{"intermediate_size": 640, "norm": "rmsnorm", "rope_fraction": 1.0, "qk_norm": true, "warmup_steps": 297, "schedule": "wsd"}
Each number is 50 + 10 x the weight over its row's rms, rounded and kept within 0 to 99. Layers, rows and columns count from 0. The size before them is the row's rms in percent of the matrix's.

# layer 11 attention query, 128x160, rms 0.219, rows 76-127, columns 0-39
135:56 53 61 67 36 42 27 56 39 42 55 69 61 57 41 62 58 54 57 43 66 43 65 57 43 59 50 47 42 47 55 56 44 49 63 54 48 50 81 43
094:51 43 52 45 43 60 50 63 54 59 45 41 51 43 54 54 51 48 51 43 48 57 26 45 33 44 48 54 66 74 54 49 57 49 48 48 51 52 33 55
110:51 51 49 52 61 60 64 46 49 47 43 38 54 63 70 21 45 57 51 52 48 43 59 52 58 62 56 63 63 66 47 50 65 40 54 50 53 51 48 43
089:45 38 57 63 42 62 48 48 43 31 47 70 68 47 50 57 63 40 60 48 47 57 56 44 42 62 54 46 56 59 50 48 45 64 54 50 68 51 69 44
084:32 52 58 55 29 40 51 48 51 49 48 62 68 34 47 61 66 46 52 32 43 49 47 51 38 49 38 41 38 45 49 47 45 68 55 54 61 50 51 46
103:44 46 45 51 62 52 50 55 43 52 50 46 46 76 35 39 70 64 32 62 39 48 71 46 44 52 52 43 60 51 51 37 41 50 41 46 43 35 52 51
071:39 63 65 45 42 35 40 40 59 65 47 37 59 48 50 54 50 39 52 39 58 32 53 46 41 38 43 47 41 48 59 46 71 63 57 54 56 45 43 61
115:65 56 44 41 63 46 68 37 43 53 54 47 41 52 54 58 51 44 48 50 36 48 39 33 49 45 45 71 61 44 27 34 46 53 31 58 50 39 35 71
095:38 41 48 47 71 48 54 59 38 56 46 48 44 68 63 53 44 44 36 36 38 53 59 47 57 49 47 63 49 50 52 52 69 35 40 50 41 44 47 38
121:46 39 34 33 77 32 64 51 61 66 58 51 29 44 51 30 43 45 54 48 36 65 34 51 40 60 44 46 47 53 42 49 42 54 31 55 55 57 45 53
098:41 57 44 61 56 47 57 61 66 51 50 35 43 55 38 48 59 71 43 53 60 44 63 67 68 43 60 50 50 48 49 59 65 47 49 44 52 55 42 49
110:52 33 48 48 51 55 30 44 36 56 28 53 68 57 68 45 58 54 55 36 35 42 52 65 53 43 47 65 40 52 45 44 61 55 58 64 41 35 53 47
112:50 62 58 59 34 58 49 58 46 41 43 53 52 56 46 66 60 58 58 37 64 21 41 50 30 37 50 53 46 56 49 38 49 63 64 61 61 64 64 50
110:46 61 64 57 38 64 65 50 31 38 51 48 51 67 37 67 51 49 40 60 54 57 66 41 45 44 48 69 54 44 40 45 43 57 46 47 48 54 40 52
113:39 44 64 64 30 70 42 56 38 39 49 45 74 63 58 51 62 52 43 49 45 41 72 43 47 55 45 48 48 49 58 51 44 52 49 48 48 45 53 33
087:33 69 49 49 41 30 52 44 48 63 49 49 42 57 45 54 47 54 43 45 58 42 44 69 54 59 38 65 42 41 49 46 49 40 56 54 54 35 43 58
112:40 62 47 48 68 45 81 45 60 46 49 45 37 51 34 51 42 53 38 47 52 51 48 37 53 38 46 36 52 54 33 60 41 43 44 32 54 54 45 45
121:56 50 43 50 29 47 58 52 44 55 58 47 48 53 33 54 55 60 48 53 58 57 42 48 23 64 58 38 52 41 45 38 20 58 45 58 46 53 45 49
106:36 60 61 42 54 58 57 47 35 50 59 55 50 60 53 48 55 41 45 54 53 55 53 35 24 40 38 62 50 43 33 42 48 64 37 64 43 41 45 50
108:51 53 44 50 58 40 88 50 32 32 53 45 44 52 43 43 48 54 49 39 47 68 49 46 68 54 46 56 42 50 51 71 35 47 47 47 52 60 49 62
060:39 46 44 50 52 66 40 55 45 64 54 64 72 48 47 30 49 29 58 52 37 41 47 70 63 54 60 47 53 39 63 58 32 47 32 41 34 38 44 42
075:64 48 44 60 44 34 50 52 51 39 49 43 48 58 46 55 43 51 42 58 53 53 47 41 45 38 62 55 51 56 40 64 55 66 63 45 53 63 52 51
065:35 53 40 48 51 68 50 44 43 51 32 57 54 44 45 50 48 44 48 52 53 56 41 66 69 59 60 29 50 46 50 49 22 41 26 41 42 44 55 45
074:41 43 46 65 65 65 55 40 49 44 57 37 55 24 42 43 54 44 58 58 50 45 65 39 60 66 49 38 54 40 67 54 52 37 37 51 47 43 51 44
078:58 66 60 51 43 43 39 46 56 57 37 64 54 40 43 49 44 40 62 37 54 42 57 61 58 47 65 60 49 57 61 41 65 47 41 52 46 59 57 19
078:63 59 56 44 46 36 61 54 39 56 37 42 43 56 58 56 35 39 38 50 50 71 64 63 63 48 58 61 47 35 63 63 56 53 72 47 56 55 57 27
093:47 50 40 41 56 52 66 54 53 63 52 31 46 66 61 40 48 43 40 62 46 67 49 45 39 47 42 58 60 50 57 57 46 55 73 47 56 50 35 39
130:62 58 49 41 49 45 27 42 57 51 44 71 55 45 53 53 42 39 64 52 61 54 52 52 57 50 57 51 57 40 47 42 73 37 42 64 37 36 66 49
099:59 50 59 43 62 49 55 63 46 49 52 38 50 72 50 61 64 58 42 49 47 45 48 35 40 48 31 68 46 44 52 58 35 59 73 52 50 41 47 69
095:52 46 42 59 44 35 20 55 59 46 65 58 49 42 50 55 61 60 60 47 58 53 52 51 46 50 41 35 46 22 57 51 46 36 36 43 50 42 66 54
092:49 65 55 48 45 49 70 35 43 33 48 72 46 49 38 48 48 47 24 43 46 43 48 68 71 55 45 53 42 38 55 33 52 36 49 55 56 57 58 50
106:39 55 49 42 55 48 67 40 56 65 51 37 41 42 67 32 43 42 33 50 41 51 53 58 69 54 45 36 46 50 52 40 50 37 31 46 46 54 33 43
089:55 71 37 42 52 44 63 44 41 54 51 39 50 51 52 48 37 55 41 57 49 58 58 53 63 52 37 63 46 44 40 52 62 53 38 69 55 67 37 55
094:51 48 54 48 44 75 78 47 33 33 36 40 65 69 60 51 44 58 51 48 45 54 51 45 55 56 45 67 53 65 46 54 52 55 67 59 53 53 48 45
097:51 41 64 70 54 66 42 52 51 36 58 55 70 52 45 55 52 53 63 53 49 47 70 51 54 59 56 46 35 47 61 51 38 65 58 36 67 60 70 45
127:65 66 47 45 44 47 46 44 51 53 63 62 32 49 37 58 38 44 63 49 79 49 33 54 50 50 55 48 43 36 43 37 47 46 45 62 43 57 64 62
112:52 50 58 42 56 58 49 45 47 46 43 82 62 52 48 53 46 34 52 52 38 56 48 40 50 54 56 65 64 58 45 34 61 52 34 59 50 47 47 50
107:44 36 36 52 59 46 40 44 47 56 54 59 56 56 69 41 56 64 46 25 43 20 38 53 51 56 49 38 44 47 55 60 59 38 55 53 41 38 65 45
106:49 33 52 44 63 60 59 64 43 43 35 55 54 41 60 45 49 44 45 61 38 68 47 35 45 48 40 40 60 69 46 52 47 45 37 41 45 41 32 46
118:56 60 52 49 24 44 41 48 62 43 51 54 62 50 44 48 43 55 65 26 61 19 36 54 41 52 62 49 47 44 51 38 60 41 58 48 49 51 58 43
114:47 50 59 62 51 68 44 66 61 46 35 33 56 53 68 46 55 66 54 51 66 41 68 47 43 41 50 59 45 58 50 58 64 48 66 37 58 52 51 31
139:46 49 38 51 61 38 44 56 58 54 40 35 52 57 51 36 63 69 41 36 45 30 39 48 39 48 57 49 51 52 41 46 55 38 55 52 35 24 43 44
108:45 64 56 40 40 42 67 39 32 54 47 57 41 57 47 64 44 44 37 46 52 68 50 52 56 43 42 62 48 61 48 66 43 52 52 54 56 50 43 66
097:45 51 48 55 54 52 62 45 37 48 68 72 47 46 54 67 53 39 41 57 46 59 39 37 46 57 36 48 58 51 51 53 20 52 53 50 55 63 64 49
111:50 55 43 44 54 41 61 53 58 58 53 66 46 33 56 35 40 48 48 64 55 57 50 44 50 48 46 33 47 62 57 62 47 50 66 28 65 49 55 51
111:40 43 55 50 52 42 29 53 57 61 34 37 48 46 66 33 53 47 60 48 45 50 52 53 61 53 51 47 42 70 61 62 57 50 57 55 55 52 45 38
109:38 55 48 39 66 49 38 47 55 51 53 48 41 58 58 68 49 61 36 43 34 38 51 44 62 40 47 66 50 47 45 42 65 41 41 51 46 41 43 47
106:37 62 56 39 54 57 34 44 43 42 51 54 49 58 28 38 61 35 48 54 57 48 59 41 62 41 57 48 47 55 40 53 72 50 31 60 44 57 48 49
099:70 48 45 40 40 42 62 38 52 50 50 56 59 37 54 45 31 50 57 36 45 54 50 54 58 49 60 54 43 37 50 47 47 49 63 42 51 49 53 54
103:39 46 57 60 60 56 43 50 45 47 46 60 48 57 56 37 59 59 39 66 37 54 81 50 58 50 35 60 52 53 49 60 42 63 47 48 65 48 49 48
102:56 42 41 36 48 49 57 47 62 52 59 44 45 35 56 45 31 46 63 36 50 51 33 60 56 60 46 35 48 36 54 47 46 53 46 53 42 68 55 48
133:52 56 34 42 50 28 47 43 44 63 55 63 49 58 48 52 57 64 48 32 33 36 28 56 28 55 42 60 50 39 41 37 43 50 49 72 42 31 51 65